From a checkpoint of a small transformer trained on Wikipedia: MLP 704 SwiGLU, no biases in attention or MLP.
Each number is 50 + 10 x the weight over its row's rms, rounded and kept within 0 to 99. Layers, rows and columns count from 0. The size before them is the row's rms in percent of the matrix's.

# down: layer 6 MLP down (transposed), 704x256, rms 0.0816, rows 145-162, columns 0-127
# gate: layer 6 MLP gate, 704x256, rms 0.0711, rows 146-163, columns 0-127
# up: layer 6 MLP up, 704x256, rms 0.072, rows 146-163, columns 0-127
down145 093:56 46 37 46 45 45 55 41 45 49 40 45 50 48 57 34 51 31 44 54 40 57 43 52 53 43 66 46 46 55 79 56 47 62 59 70 51 64 61 49 66 60 52 56 42 31 56 47 55 40 43 59 47 48 37 41 50 53 64 42 41 47 68 44 63 39 31 55 48 27 57 51 66 53 43 56 40 50 57 50 55 55 48 42 42 28 50 42 40 49 42 46 39 38 52 33 54 52 44 62 33 46 50 68 49 32 67 40 54 49 60 39 45 55 51 44 42 60 47 48 44 46 39 33 38 55 56 49
gate146 106:52 51 43 41 45 58 53 42 62 47 45 45 59 50 51 49 38 57 40 57 18 56 46 47 39 54 47 64 48 44 69 49 54 47 41 55 55 43 56 37 57 38 52 34 39 69 46 51 64 37 40 48 47 52 40 58 42 39 51 46 36 49 42 45 45 52 25 61 36 49 51 45 34 63 31 52 43 60 73 56 42 49 45 37 52 54 64 57 60 51 66 37 58 66 51 64 57 64 44 56 60 46 47 43 39 48 61 42 42 58 49 50 58 45 46 24 51 47 66 65 65 64 44 52 76 30 43 57
up146 104:45 34 73 56 36 26 47 42 46 42 45 51 61 49 33 46 44 61 58 44 55 51 57 52 47 38 34 69 56 69 55 57 30 49 46 38 72 60 60 52 63 50 31 50 50 38 40 42 57 52 62 55 34 52 43 52 45 61 57 38 46 60 57 42 49 33 52 51 56 27 52 46 61 44 42 37 46 44 54 53 41 55 43 38 58 47 62 46 45 39 28 49 58 45 64 47 65 45 40 23 50 58 55 43 61 65 37 62 50 40 49 46 59 44 42 44 57 41 57 50 68 50 48 59 29 59 47 45
down146 104:64 43 38 50 55 21 49 57 49 42 50 46 49 45 50 35 50 53 59 58 58 33 48 49 46 52 52 72 43 52 41 48 58 40 48 59 64 70 50 56 31 32 52 38 53 32 55 49 41 33 58 53 54 37 73 62 62 43 62 41 46 45 51 49 48 50 54 49 57 49 44 61 48 40 46 49 55 57 53 62 51 43 50 59 46 57 53 49 53 46 52 52 42 44 31 33 47 52 48 68 59 48 47 70 54 43 55 43 53 61 57 56 44 31 27 44 61 49 36 35 38 35 48 40 54 39 40 59
gate147 100:61 42 51 56 51 44 44 30 60 46 59 44 53 34 64 69 51 41 57 45 39 38 25 44 57 54 39 46 44 55 57 46 48 58 58 47 62 63 51 38 42 41 46 55 48 53 49 55 55 53 58 55 60 52 36 56 54 55 39 48 62 64 35 47 44 54 58 49 45 42 39 26 41 54 36 64 63 38 58 49 46 48 50 65 53 47 41 41 55 50 38 63 73 49 63 52 69 53 56 54 48 49 53 69 47 59 48 28 41 63 70 41 44 42 52 70 52 52 60 58 53 48 53 59 40 58 37 39
up147 107:53 56 51 49 57 60 29 45 63 37 54 43 58 49 56 64 33 57 48 47 30 44 53 38 46 44 44 49 64 38 45 45 44 62 40 55 43 71 46 47 72 53 49 37 30 56 52 53 45 39 60 45 41 31 57 50 54 62 37 32 51 60 45 37 59 60 40 63 41 44 25 35 44 57 48 45 35 57 55 35 61 59 44 50 57 58 58 43 65 53 58 73 61 45 50 50 50 49 43 57 56 58 43 44 59 69 49 51 39 58 63 46 38 61 36 49 57 56 64 43 50 39 54 57 54 52 61 62
down147 098:62 66 53 39 46 38 37 60 56 43 52 45 59 60 56 65 46 54 26 55 49 62 57 57 54 46 47 45 64 28 26 69 34 46 43 42 63 57 35 37 48 57 48 54 57 71 55 36 45 41 62 38 60 50 53 47 38 32 39 41 44 54 40 59 45 37 40 65 63 47 51 40 67 44 46 53 42 47 52 46 46 51 40 45 53 60 73 52 51 47 51 66 50 58 48 54 50 62 53 48 61 43 49 66 73 68 43 47 52 44 71 55 56 63 38 50 53 57 42 51 61 57 57 37 54 66 36 47
gate148 103:39 47 56 37 50 56 56 39 57 63 54 48 40 28 47 39 57 55 33 48 57 60 57 29 51 61 48 52 52 50 59 54 46 40 67 61 64 58 65 64 62 37 38 24 42 56 62 60 33 64 61 67 52 37 43 32 63 70 57 50 60 57 45 51 36 38 66 50 47 57 39 49 46 42 45 63 49 43 59 49 50 52 45 29 61 53 39 42 57 39 50 52 75 61 50 38 48 64 35 52 71 38 55 49 48 35 53 41 43 52 64 37 66 42 57 54 54 58 49 49 36 42 55 48 42 61 57 49
up148 095:48 51 49 54 39 46 48 37 64 66 72 44 58 40 40 27 50 72 61 52 62 54 41 47 60 58 60 30 48 48 42 58 57 49 49 35 36 45 41 57 61 54 41 51 51 52 44 35 57 61 44 44 61 43 68 56 58 60 63 38 70 59 35 46 36 44 32 44 71 34 28 36 46 54 35 57 55 64 46 27 60 46 60 34 65 64 49 54 37 54 43 43 43 51 52 51 51 52 55 37 55 44 48 36 59 56 40 54 59 49 53 31 62 35 69 54 48 50 49 55 47 53 44 49 35 54 45 34
down148 093:52 41 58 60 34 44 46 30 42 26 52 45 54 45 41 62 56 60 44 48 35 45 38 47 56 51 42 54 55 61 55 61 72 46 45 65 58 69 59 43 52 69 44 35 58 68 44 37 35 44 35 69 41 71 52 56 52 38 42 60 54 43 66 49 34 37 52 50 69 57 52 69 66 41 60 50 51 50 44 64 38 31 55 59 58 35 42 59 65 52 28 56 48 47 36 53 53 56 43 59 64 51 53 45 49 48 49 45 40 60 56 51 50 52 61 33 45 58 59 71 38 45 67 47 48 54 43 51
gate149 107:47 62 48 63 50 48 59 52 46 48 62 80 38 64 52 50 72 68 50 57 66 59 45 72 44 51 49 35 42 53 50 44 55 35 54 54 46 68 47 60 56 50 49 40 57 50 55 46 46 64 43 58 44 56 61 56 48 41 69 54 51 52 58 36 46 59 61 76 58 55 47 52 61 43 55 54 43 55 63 50 52 67 64 58 69 46 46 55 45 55 28 50 45 49 62 60 46 55 44 59 52 51 52 54 53 51 58 49 44 56 55 61 19 54 49 53 58 47 59 37 45 30 62 51 45 37 45 37
up149 106:32 59 56 32 51 41 46 61 50 65 41 48 39 52 55 50 52 47 44 56 54 54 56 51 54 44 47 71 34 59 50 53 24 72 65 52 45 47 49 51 57 60 60 44 56 41 48 33 49 39 51 49 45 39 44 54 47 49 55 54 38 34 41 47 50 59 47 52 55 36 36 58 43 45 58 38 38 51 46 30 76 40 57 52 49 69 51 52 44 47 33 40 45 62 44 38 56 54 54 58 51 58 53 50 62 46 41 59 53 60 41 56 48 52 33 54 52 39 42 53 47 70 62 37 63 58 66 54
down149 110:70 50 45 44 59 42 81 52 41 46 45 65 47 64 60 44 52 59 58 48 69 57 51 53 62 58 48 56 56 62 56 45 41 64 30 65 47 66 48 38 45 37 31 49 55 58 42 39 50 46 41 34 45 43 58 63 20 40 54 47 60 49 64 62 45 45 37 42 40 56 54 57 43 57 59 52 45 46 44 60 40 63 48 41 60 37 55 43 63 48 49 45 55 43 66 53 65 48 41 39 48 44 53 52 60 37 60 54 61 67 46 55 59 45 58 54 45 65 57 78 38 66 48 47 60 57 60 78
gate150 101:71 54 47 49 57 46 49 34 40 42 48 50 36 38 37 60 55 42 44 55 50 64 52 42 60 55 54 54 65 32 59 45 42 46 48 49 37 37 39 53 57 73 48 54 61 56 65 59 40 57 48 53 56 46 50 43 43 51 58 53 27 34 42 35 44 48 45 53 50 43 39 43 33 59 51 49 73 33 49 51 50 47 51 35 47 57 48 43 56 56 35 37 48 55 60 60 63 44 27 47 42 33 59 53 66 51 21 40 43 29 46 40 50 48 49 69 45 50 57 46 61 57 45 43 47 45 72 45
up150 101:49 59 59 51 57 48 47 52 42 36 31 53 44 47 55 61 34 50 54 45 62 71 59 59 44 46 70 54 59 41 48 54 59 48 60 40 50 51 50 48 61 48 51 50 39 43 54 51 31 44 51 29 52 35 45 41 61 63 49 75 60 43 59 61 46 40 38 64 58 56 48 49 58 39 57 49 58 51 39 53 48 61 53 43 53 50 56 43 52 53 63 52 51 35 43 42 41 41 55 55 68 58 47 46 54 37 47 52 50 40 26 37 48 48 33 40 44 43 40 51 58 47 46 69 48 52 44 53
down150 100:67 53 47 52 53 58 55 50 38 60 33 55 45 25 51 51 40 55 44 54 50 69 60 45 52 50 59 71 55 34 31 57 43 58 56 41 47 38 36 37 51 50 56 43 56 62 47 56 51 43 50 40 59 52 35 49 50 54 54 56 29 34 65 49 47 49 36 47 62 63 52 42 53 35 45 40 47 70 48 51 49 44 51 44 57 42 45 39 58 45 51 46 51 36 48 49 56 31 51 75 39 50 49 35 71 39 42 48 55 44 41 53 59 39 33 42 35 54 48 53 47 33 37 59 58 50 52 53
gate151 103:61 67 52 68 53 38 32 54 59 60 71 62 55 53 48 64 54 45 43 37 49 37 65 49 39 60 45 52 66 57 46 44 47 43 49 63 30 60 43 43 59 42 52 37 57 60 57 48 52 60 51 35 41 46 54 47 63 55 45 52 53 47 54 56 50 50 39 68 61 45 56 41 49 42 41 48 59 57 42 31 49 66 40 38 44 27 45 26 51 58 46 57 40 44 52 48 39 60 45 51 42 37 55 38 69 57 47 42 42 61 61 51 25 65 56 61 31 43 61 47 48 51 57 61 53 73 47 43
up151 105:72 27 38 44 55 57 54 57 56 70 46 53 49 46 37 33 46 52 48 40 48 34 61 40 51 46 44 51 58 46 46 45 43 36 60 53 39 58 46 54 68 37 60 44 53 31 45 54 36 55 66 39 47 51 57 49 54 46 50 48 33 38 53 63 62 54 53 61 56 41 43 21 53 66 49 51 41 53 49 43 65 74 51 44 46 40 55 34 51 48 48 67 43 42 49 37 52 50 60 65 47 37 49 51 56 57 73 54 54 63 45 62 41 46 65 59 43 37 49 64 43 46 57 54 42 63 50 67
down151 102:47 35 35 44 55 61 45 54 46 58 68 50 50 56 50 44 50 51 69 40 48 40 44 41 47 61 34 57 48 47 40 54 49 55 55 49 52 65 46 40 46 37 57 25 43 62 53 52 52 52 46 51 49 56 67 49 61 52 68 49 51 48 46 63 70 53 53 64 57 58 38 39 47 40 47 49 36 47 43 55 52 47 58 68 48 30 33 47 48 36 70 54 42 41 60 42 51 60 46 39 59 60 34 50 76 46 61 50 48 55 49 64 69 49 64 40 57 55 53 46 58 36 48 60 62 63 44 49
gate152 104:52 46 48 46 23 51 55 63 43 45 67 55 38 37 42 59 59 53 44 62 32 30 51 48 63 64 43 61 56 40 66 54 43 48 48 57 58 45 28 35 50 54 55 53 50 41 52 56 65 45 49 66 70 43 52 44 56 47 42 37 60 52 32 51 50 77 57 47 43 43 37 75 50 52 25 53 56 68 54 65 56 44 48 57 52 44 48 48 62 59 38 59 51 54 62 41 42 49 43 61 31 42 47 50 38 51 47 60 63 47 33 42 41 36 65 53 47 62 58 56 37 45 52 33 50 64 63 56
up152 105:60 37 77 39 56 61 45 47 62 49 60 62 54 46 56 48 61 53 51 36 36 57 55 55 87 42 49 57 46 41 50 51 31 63 58 49 66 45 53 58 33 45 66 35 63 44 55 61 51 50 47 51 29 66 45 43 45 60 54 45 27 53 61 54 53 65 64 58 30 62 25 49 35 62 51 58 52 42 50 53 48 46 65 54 53 51 70 63 53 63 48 54 48 45 64 50 49 52 62 52 65 47 46 70 47 36 34 42 37 60 46 64 51 53 34 56 61 28 55 68 48 45 38 68 47 59 57 56
down152 107:58 45 53 67 51 48 42 48 67 47 63 49 50 29 53 60 50 53 52 36 30 58 52 55 57 30 68 49 76 38 48 50 29 48 54 48 43 41 47 53 42 54 53 56 55 53 72 49 43 33 51 58 56 53 47 50 64 61 45 52 56 49 46 60 38 45 39 47 30 54 41 48 48 44 58 57 51 45 49 59 52 51 46 44 55 43 39 53 44 85 45 41 58 50 48 40 40 62 42 39 41 59 40 58 42 49 62 53 50 33 66 60 67 52 66 36 76 53 31 50 47 86 40 62 58 50 45 36
gate153 095:52 45 57 34 54 46 44 49 52 45 28 59 40 42 50 56 41 50 52 50 52 41 44 57 46 63 47 30 62 65 70 41 45 60 59 55 39 50 56 55 58 44 56 50 57 76 40 47 33 42 56 46 65 59 42 60 52 30 57 40 50 49 31 47 49 43 43 53 46 54 32 46 57 59 47 35 54 63 27 29 69 59 61 50 67 39 50 49 52 66 39 38 51 48 67 61 51 64 41 43 57 57 57 58 59 49 41 44 75 54 62 23 50 57 53 43 49 62 62 57 46 54 38 43 63 49 61 40
up153 100:64 59 47 41 53 57 48 43 45 55 58 42 46 37 53 45 45 48 39 70 41 54 49 54 64 52 46 45 54 43 63 57 55 70 54 53 42 42 53 53 48 57 55 42 44 67 64 52 26 48 58 45 52 61 45 64 53 54 49 72 63 37 52 72 58 41 44 45 60 45 47 50 44 40 60 53 48 34 46 43 41 48 61 50 36 42 35 39 51 82 46 53 47 63 68 43 46 58 49 67 54 51 44 37 55 45 55 37 54 64 72 63 39 44 68 32 50 40 62 60 58 43 39 48 64 58 59 51
down153 093:55 28 51 56 46 45 56 35 47 42 45 55 65 49 40 60 53 64 64 43 51 51 38 60 35 72 69 53 60 66 51 58 51 45 44 44 52 41 24 46 58 47 40 68 40 31 58 49 39 46 40 44 56 55 31 51 35 36 52 57 64 50 41 30 39 52 34 45 52 50 39 49 45 39 44 39 57 43 63 50 58 57 46 36 49 59 31 52 55 60 46 60 53 49 49 57 38 46 47 63 36 51 47 55 55 58 66 47 27 43 56 36 54 33 64 39 45 50 65 46 48 57 61 57 65 48 58 38
gate154 096:54 49 50 41 39 38 56 47 59 42 52 46 58 49 44 64 55 63 55 38 48 49 47 50 47 53 55 61 48 45 59 45 52 51 39 37 60 43 31 41 30 36 55 50 70 56 58 56 86 37 60 47 55 44 44 48 22 49 56 57 62 56 69 50 47 42 41 45 60 50 37 47 54 52 52 62 42 62 34 65 52 57 57 54 44 50 43 60 51 53 63 49 50 23 54 72 59 35 38 64 63 52 44 59 44 50 49 54 64 60 62 69 53 55 40 49 46 39 50 47 45 48 55 52 62 44 15 52
up154 095:36 65 52 42 56 65 65 48 43 47 68 65 48 50 37 35 47 34 52 59 55 32 60 45 37 37 45 41 65 37 62 49 41 43 52 32 44 34 61 58 53 67 56 62 46 46 47 42 59 49 53 50 51 43 44 44 72 55 51 34 46 60 39 52 50 55 50 44 51 47 59 46 27 62 50 51 63 70 46 52 46 63 44 63 47 50 34 49 46 47 50 48 43 61 52 52 74 55 53 56 43 61 59 42 46 46 49 39 53 64 56 34 55 54 63 36 55 52 56 50 59 43 46 53 27 64 56 34
down154 102:50 54 44 64 58 68 39 60 45 58 31 47 52 53 36 52 59 42 55 65 41 45 50 57 48 35 58 39 33 58 49 31 42 44 68 45 66 37 53 51 58 45 56 56 61 58 41 66 68 52 54 44 63 52 48 60 46 36 38 42 62 56 46 46 54 45 48 47 51 61 55 57 54 40 51 51 50 50 49 56 34 64 42 63 53 36 31 62 49 41 37 49 51 44 53 62 42 74 47 62 57 41 47 59 65 51 50 35 48 37 45 50 61 30 57 46 22 57 45 48 57 53 49 36 62 39 43 61
gate155 100:31 52 43 54 50 48 41 52 67 64 31 47 48 26 51 67 51 65 49 51 60 46 58 36 41 49 50 49 54 31 46 51 42 42 46 35 64 50 52 39 53 57 50 63 54 52 55 59 43 73 46 42 45 47 52 46 56 54 31 43 55 43 54 44 40 47 45 45 44 39 47 58 46 40 52 59 67 44 43 35 63 39 58 63 59 67 52 58 56 44 68 44 50 48 53 62 53 54 56 28 61 39 52 47 49 48 54 52 42 38 30 68 43 47 53 45 51 29 69 40 66 45 32 49 70 48 60 39
up155 100:39 43 49 49 63 59 53 27 49 64 57 57 48 47 47 48 41 54 47 54 57 58 53 56 46 37 25 65 44 39 66 55 60 43 54 51 33 55 59 41 56 60 70 54 46 62 37 52 27 64 58 51 41 56 51 54 50 49 60 65 53 52 60 67 53 49 47 44 43 56 71 49 41 48 60 53 57 63 40 43 53 52 47 55 41 59 53 55 48 29 58 56 43 51 67 73 59 40 56 38 42 46 56 43 40 46 38 55 48 54 51 50 39 52 42 38 53 35 66 35 44 48 74 43 40 47 58 51
down155 094:39 45 68 48 44 48 50 57 37 45 69 25 52 57 46 37 32 59 61 47 44 43 43 57 48 73 45 51 54 48 72 55 38 53 51 56 47 54 66 41 46 33 59 45 48 50 57 49 39 72 46 44 53 49 38 44 48 53 56 51 39 40 48 59 51 57 47 50 29 54 49 48 48 40 66 45 53 43 50 48 48 48 45 70 34 48 76 65 58 48 47 59 52 40 33 60 38 51 68 60 42 53 49 57 43 58 82 52 44 40 57 61 52 54 47 56 62 57 52 38 54 55 51 50 33 48 51 40
gate156 092:60 44 29 71 40 49 50 52 76 46 58 44 58 35 59 61 55 55 43 49 49 54 45 55 45 43 42 43 62 69 61 35 55 44 42 47 62 63 31 54 61 57 53 41 54 59 46 53 37 59 56 52 50 57 52 71 46 47 53 45 73 57 47 37 34 43 49 47 47 66 59 45 50 48 57 57 65 52 30 59 39 55 59 53 61 53 62 46 68 42 40 48 39 61 55 55 57 38 45 35 35 49 46 43 60 58 48 43 61 57 58 63 52 36 52 59 80 35 51 54 55 69 64 46 55 48 32 54
up156 091:47 42 53 46 39 28 55 44 50 46 47 47 47 44 34 47 48 35 71 48 51 27 43 26 44 45 49 55 49 56 39 48 47 45 61 41 47 37 69 42 61 52 50 37 79 39 62 64 65 52 67 48 46 64 46 53 41 44 51 39 46 33 55 49 37 59 33 53 59 63 43 59 63 50 59 53 18 53 58 48 39 50 55 62 62 59 18 60 49 45 56 47 50 51 41 57 70 49 45 47 46 28 64 38 63 50 53 67 37 62 65 43 61 41 49 48 58 45 68 62 47 45 52 52 41 41 36 36
down156 099:50 57 49 55 52 49 67 59 36 56 61 68 42 49 33 62 57 49 58 63 55 57 50 51 45 54 73 55 41 52 50 46 46 63 58 50 48 41 53 46 54 42 48 55 50 41 44 56 61 66 51 50 62 45 36 56 52 46 46 39 49 46 63 52 44 48 28 69 43 58 48 65 41 54 64 42 53 57 58 58 67 64 65 65 35 50 19 60 61 60 32 33 50 42 45 63 47 47 42 62 49 44 44 47 46 49 54 45 57 50 35 57 45 51 30 59 43 47 48 60 46 48 62 66 41 58 54 57
gate157 100:54 73 34 47 50 31 63 48 50 53 42 49 60 42 53 54 44 59 53 39 68 40 45 26 30 53 54 60 52 30 55 50 44 52 54 39 37 51 43 58 50 46 57 37 51 31 64 61 46 39 51 64 56 68 52 52 50 69 49 42 49 58 41 76 57 63 37 45 32 51 52 47 47 53 57 65 54 61 53 31 24 53 53 50 40 44 38 47 56 43 46 45 64 44 58 63 29 56 57 38 49 55 63 64 51 60 41 54 47 45 49 60 47 41 47 47 46 63 63 50 46 51 40 68 48 52 46 37
up157 101:35 38 48 56 49 59 48 53 47 40 56 42 51 56 45 60 42 40 53 54 34 44 52 43 68 51 27 41 46 68 51 45 61 47 57 35 63 45 53 56 50 49 47 47 49 54 72 47 37 60 66 45 31 49 55 29 49 51 56 60 38 59 50 54 39 31 39 61 51 59 29 66 71 45 59 57 58 37 64 51 54 63 44 38 60 42 53 52 41 50 58 34 38 40 39 56 39 63 40 48 44 49 46 51 65 39 44 54 65 58 59 39 65 45 60 52 60 41 55 48 39 63 47 41 46 66 47 49
down157 100:48 21 65 52 53 49 60 42 59 35 41 58 45 61 52 46 60 50 67 46 58 37 56 42 65 53 58 64 30 53 28 55 51 47 52 50 62 49 50 41 17 57 44 52 43 48 56 66 57 52 46 58 34 49 40 55 51 64 54 63 65 55 47 51 50 66 64 49 48 68 42 50 68 48 49 53 54 46 63 59 41 50 53 48 40 46 30 43 58 28 43 33 46 40 48 43 44 37 46 61 47 31 42 61 49 51 42 51 50 62 51 46 38 36 69 54 54 39 63 51 44 41 56 42 29 55 41 26
gate158 102:48 76 46 61 49 30 64 43 47 61 49 45 40 45 58 41 52 55 35 42 64 58 46 42 48 57 51 59 56 63 43 55 63 52 49 71 45 55 52 61 37 68 55 52 65 38 57 48 51 59 51 61 31 43 52 68 43 51 52 32 40 59 50 43 47 58 49 36 58 46 68 42 58 57 54 47 40 52 32 37 49 69 48 66 59 59 27 47 60 33 53 51 67 42 48 55 51 51 52 39 52 42 40 41 39 55 63 50 55 51 48 47 47 40 41 60 68 50 64 63 45 55 69 61 52 39 42 57
up158 100:65 47 49 67 60 52 50 58 45 56 40 63 41 47 26 68 56 49 45 43 43 55 49 55 57 37 59 46 42 56 32 65 54 38 33 56 46 53 58 48 60 69 59 51 69 63 64 57 59 55 46 41 52 49 46 52 56 63 62 76 49 39 46 29 35 51 59 47 58 29 40 48 54 51 58 35 50 60 50 43 38 38 43 60 47 51 58 55 47 45 45 48 42 51 45 44 54 47 54 60 46 56 41 53 56 70 45 56 62 56 46 62 57 38 58 52 46 50 58 42 50 54 38 64 36 50 43 67
down158 094:49 44 51 59 45 48 42 39 26 57 59 48 42 61 59 57 26 39 51 67 58 46 51 60 57 47 71 30 61 53 59 52 44 64 53 54 32 46 51 59 41 53 41 69 54 60 68 63 48 53 32 62 52 43 70 51 37 58 50 62 51 53 55 51 79 31 48 60 34 61 60 41 52 48 36 46 60 49 43 48 43 59 40 52 37 49 42 38 59 43 56 51 46 61 45 43 72 39 44 36 31 54 54 51 25 42 37 45 46 44 48 36 69 48 40 43 39 60 60 40 56 41 48 55 61 18 44 70
gate159 109:64 55 41 46 48 70 53 63 67 56 55 55 45 51 55 52 54 40 57 46 36 52 27 36 50 45 49 46 42 45 44 57 59 54 52 59 46 41 48 43 37 55 59 60 32 48 32 22 50 59 44 58 59 48 37 60 43 57 53 48 45 52 62 47 54 44 41 55 48 53 49 34 55 65 55 54 49 82 37 73 40 40 51 63 52 56 37 52 39 52 50 55 46 54 57 42 54 51 45 66 36 47 52 26 24 42 32 52 50 51 57 44 48 60 48 51 47 55 61 41 37 56 64 52 40 41 49 59
up159 107:51 34 70 43 28 39 77 40 41 47 40 64 54 57 59 53 35 47 50 52 51 49 46 62 65 50 63 58 53 41 68 42 27 57 50 52 46 42 64 40 43 36 38 56 41 43 52 61 67 52 39 41 36 52 39 55 47 48 57 48 53 69 54 58 56 47 71 52 61 53 58 51 61 45 59 55 45 43 38 44 59 49 48 50 57 57 53 62 70 49 71 64 40 52 53 45 39 62 41 46 54 48 50 16 45 58 61 28 46 43 35 61 50 41 51 44 70 56 47 37 54 35 38 48 35 77 55 50
down159 100:51 45 40 47 56 40 38 46 25 49 45 58 41 35 63 35 63 62 57 44 61 41 37 44 33 43 50 56 50 64 55 56 35 61 31 40 44 44 66 57 35 66 57 36 44 63 48 62 57 65 49 43 34 37 39 45 38 58 55 49 41 58 38 54 44 62 53 43 52 44 52 59 44 38 38 42 39 30 66 49 48 54 56 52 35 72 43 41 55 53 43 46 46 49 46 50 64 48 43 50 33 41 45 51 55 26 44 40 75 45 51 48 43 49 55 60 54 55 52 51 33 43 45 82 44 43 48 45
gate160 099:43 43 53 52 51 68 58 42 40 41 57 44 40 67 44 47 34 33 46 55 63 49 52 60 54 58 53 33 36 38 60 62 39 46 52 50 42 52 49 59 44 27 46 57 48 61 63 64 56 67 39 40 64 50 54 65 57 63 51 37 60 25 43 54 36 47 48 53 38 48 48 24 44 49 51 52 57 52 56 51 53 67 47 49 60 33 40 46 49 51 69 55 68 58 68 43 58 43 41 52 57 43 44 54 55 51 52 20 53 56 53 48 58 50 42 68 41 51 35 41 51 39 43 62 61 38 47 41
up160 097:61 52 30 50 50 41 65 54 65 64 47 59 35 35 45 34 52 56 61 57 57 53 45 61 53 58 47 58 59 62 32 59 47 40 55 55 47 34 53 47 63 55 60 30 51 43 55 48 45 47 53 44 40 46 58 59 41 35 48 50 42 56 60 56 65 61 40 58 73 46 67 56 68 58 37 45 47 43 47 66 40 50 52 64 36 41 45 57 50 51 28 62 40 46 62 49 47 60 47 63 58 49 47 49 32 44 51 68 51 51 50 43 48 42 65 51 51 58 66 47 60 59 48 54 34 66 64 52
down160 103:58 39 49 48 53 38 53 48 56 46 41 44 53 49 46 43 42 46 54 53 44 64 47 52 50 56 43 46 43 46 50 65 51 36 41 41 47 46 56 64 53 41 43 57 59 47 48 71 56 44 59 47 65 32 57 49 55 45 57 51 51 48 53 75 68 51 29 51 48 49 44 42 55 54 56 57 65 57 61 40 57 53 36 52 56 41 46 68 60 24 45 48 49 65 55 47 64 41 57 48 38 51 55 59 50 52 63 41 41 50 44 45 42 58 77 43 50 67 52 55 68 39 36 56 65 56 25 35
gate161 103:73 51 56 55 57 56 37 66 65 53 67 52 56 75 46 67 40 36 48 51 51 37 49 37 57 48 45 64 54 54 66 43 43 48 49 49 51 52 45 53 45 52 67 57 50 52 37 33 32 62 46 54 56 54 63 36 45 41 56 55 64 47 43 29 57 68 37 32 56 43 55 52 48 42 34 56 51 48 38 47 70 51 53 56 66 51 36 46 47 46 47 45 47 62 51 29 52 61 40 55 44 44 46 48 52 29 56 39 61 59 45 51 44 53 45 42 40 43 39 57 25 52 41 41 61 44 53 47
up161 103:58 44 63 60 47 49 45 52 52 56 51 55 68 49 67 52 79 47 44 41 63 43 55 51 46 60 50 50 38 47 34 44 53 63 37 56 51 39 69 60 42 44 54 48 58 40 51 34 44 40 39 38 51 56 59 36 62 57 57 43 41 56 53 47 57 54 65 47 53 57 66 61 54 30 71 55 53 58 49 53 46 42 42 42 43 52 57 46 60 49 55 54 37 55 49 62 56 43 54 35 71 55 54 41 45 48 50 41 51 28 74 48 53 60 47 54 58 63 40 45 50 61 33 62 55 50 32 28
down161 106:40 36 61 43 59 44 35 62 56 40 62 39 53 45 40 53 46 41 46 35 63 41 39 42 39 51 46 53 64 61 32 54 45 46 49 58 47 55 56 60 47 53 35 61 69 42 45 39 54 48 54 51 48 58 46 59 55 63 47 45 51 48 53 67 49 41 60 36 49 43 81 54 57 39 53 44 37 54 36 66 39 60 50 53 27 52 63 56 32 65 41 39 52 65 32 38 37 45 44 62 60 62 36 50 40 44 49 52 38 65 44 60 60 52 53 46 61 42 39 42 41 59 51 36 60 48 61 37
gate162 102:53 52 63 58 38 41 51 54 52 51 41 37 52 31 52 52 44 57 38 37 48 47 53 41 58 57 37 56 45 46 67 50 51 57 55 53 63 46 55 47 54 40 41 50 44 35 40 48 61 58 62 56 55 36 38 57 54 59 41 41 44 37 30 50 53 71 48 68 59 46 42 62 47 36 41 34 38 45 46 43 46 56 39 43 58 50 39 42 63 60 29 56 40 45 28 43 50 71 62 66 56 42 54 52 46 47 34 43 64 74 58 50 53 36 60 47 46 50 62 57 55 35 35 38 42 46 49 52
up162 105:46 35 57 57 64 51 61 50 38 48 65 71 57 37 64 58 41 47 48 43 44 58 39 44 46 47 49 58 51 53 47 65 56 60 33 55 64 49 61 60 50 43 63 50 37 44 60 72 44 50 43 46 41 38 50 54 43 56 45 42 62 62 61 56 72 52 48 46 62 48 48 54 65 57 46 56 43 38 41 64 22 51 68 50 33 50 57 64 52 65 42 55 61 52 54 59 51 48 44 39 57 35 63 57 51 59 46 51 34 38 51 45 47 61 33 48 42 53 31 53 29 51 48 53 41 39 54 46
down162 105:72 45 30 43 59 55 35 70 53 55 36 38 47 57 48 46 52 49 44 40 45 43 45 50 45 56 41 54 42 44 38 51 63 62 43 58 43 50 64 46 39 48 65 51 54 38 50 59 62 41 51 67 40 44 35 53 61 54 54 44 51 39 50 49 64 64 62 46 52 42 37 48 63 36 59 60 57 39 50 66 24 52 47 53 46 48 65 48 47 65 50 50 69 54 48 47 52 27 69 51 53 42 59 37 52 59 57 63 29 34 52 70 50 44 38 58 54 45 30 55 34 38 49 71 58 51 57 56
gate163 102:47 35 56 50 41 42 62 36 50 50 68 56 50 55 44 55 52 36 47 42 41 57 59 50 63 45 67 45 60 41 43 34 57 50 46 48 87 44 42 49 49 65 51 36 54 50 58 39 52 62 46 63 49 48 43 39 42 65 50 47 50 39 37 64 51 29 57 55 56 36 45 50 55 60 48 44 46 40 59 54 65 72 70 35 42 50 52 51 72 69 51 50 39 46 49 51 49 45 60 52 57 30 65 52 61 41 40 48 59 43 26 47 71 48 55 44 49 57 42 53 65 59 47 61 46 63 49 46
up163 103:43 38 44 63 62 55 48 61 50 45 47 31 56 42 46 43 39 40 57 67 69 47 56 49 50 51 48 51 67 47 64 48 69 53 45 56 41 40 46 51 50 60 57 59 39 66 48 59 33 48 49 58 52 19 60 44 53 47 63 38 39 55 56 60 40 47 48 47 54 58 61 38 54 39 73 33 55 59 40 40 50 39 49 69 41 48 46 36 61 63 54 42 56 51 49 52 57 64 54 63 68 60 43 33 38 44 35 24 58 45 48 54 46 54 33 47 29 22 70 22 50 39 50 58 51 39 57 48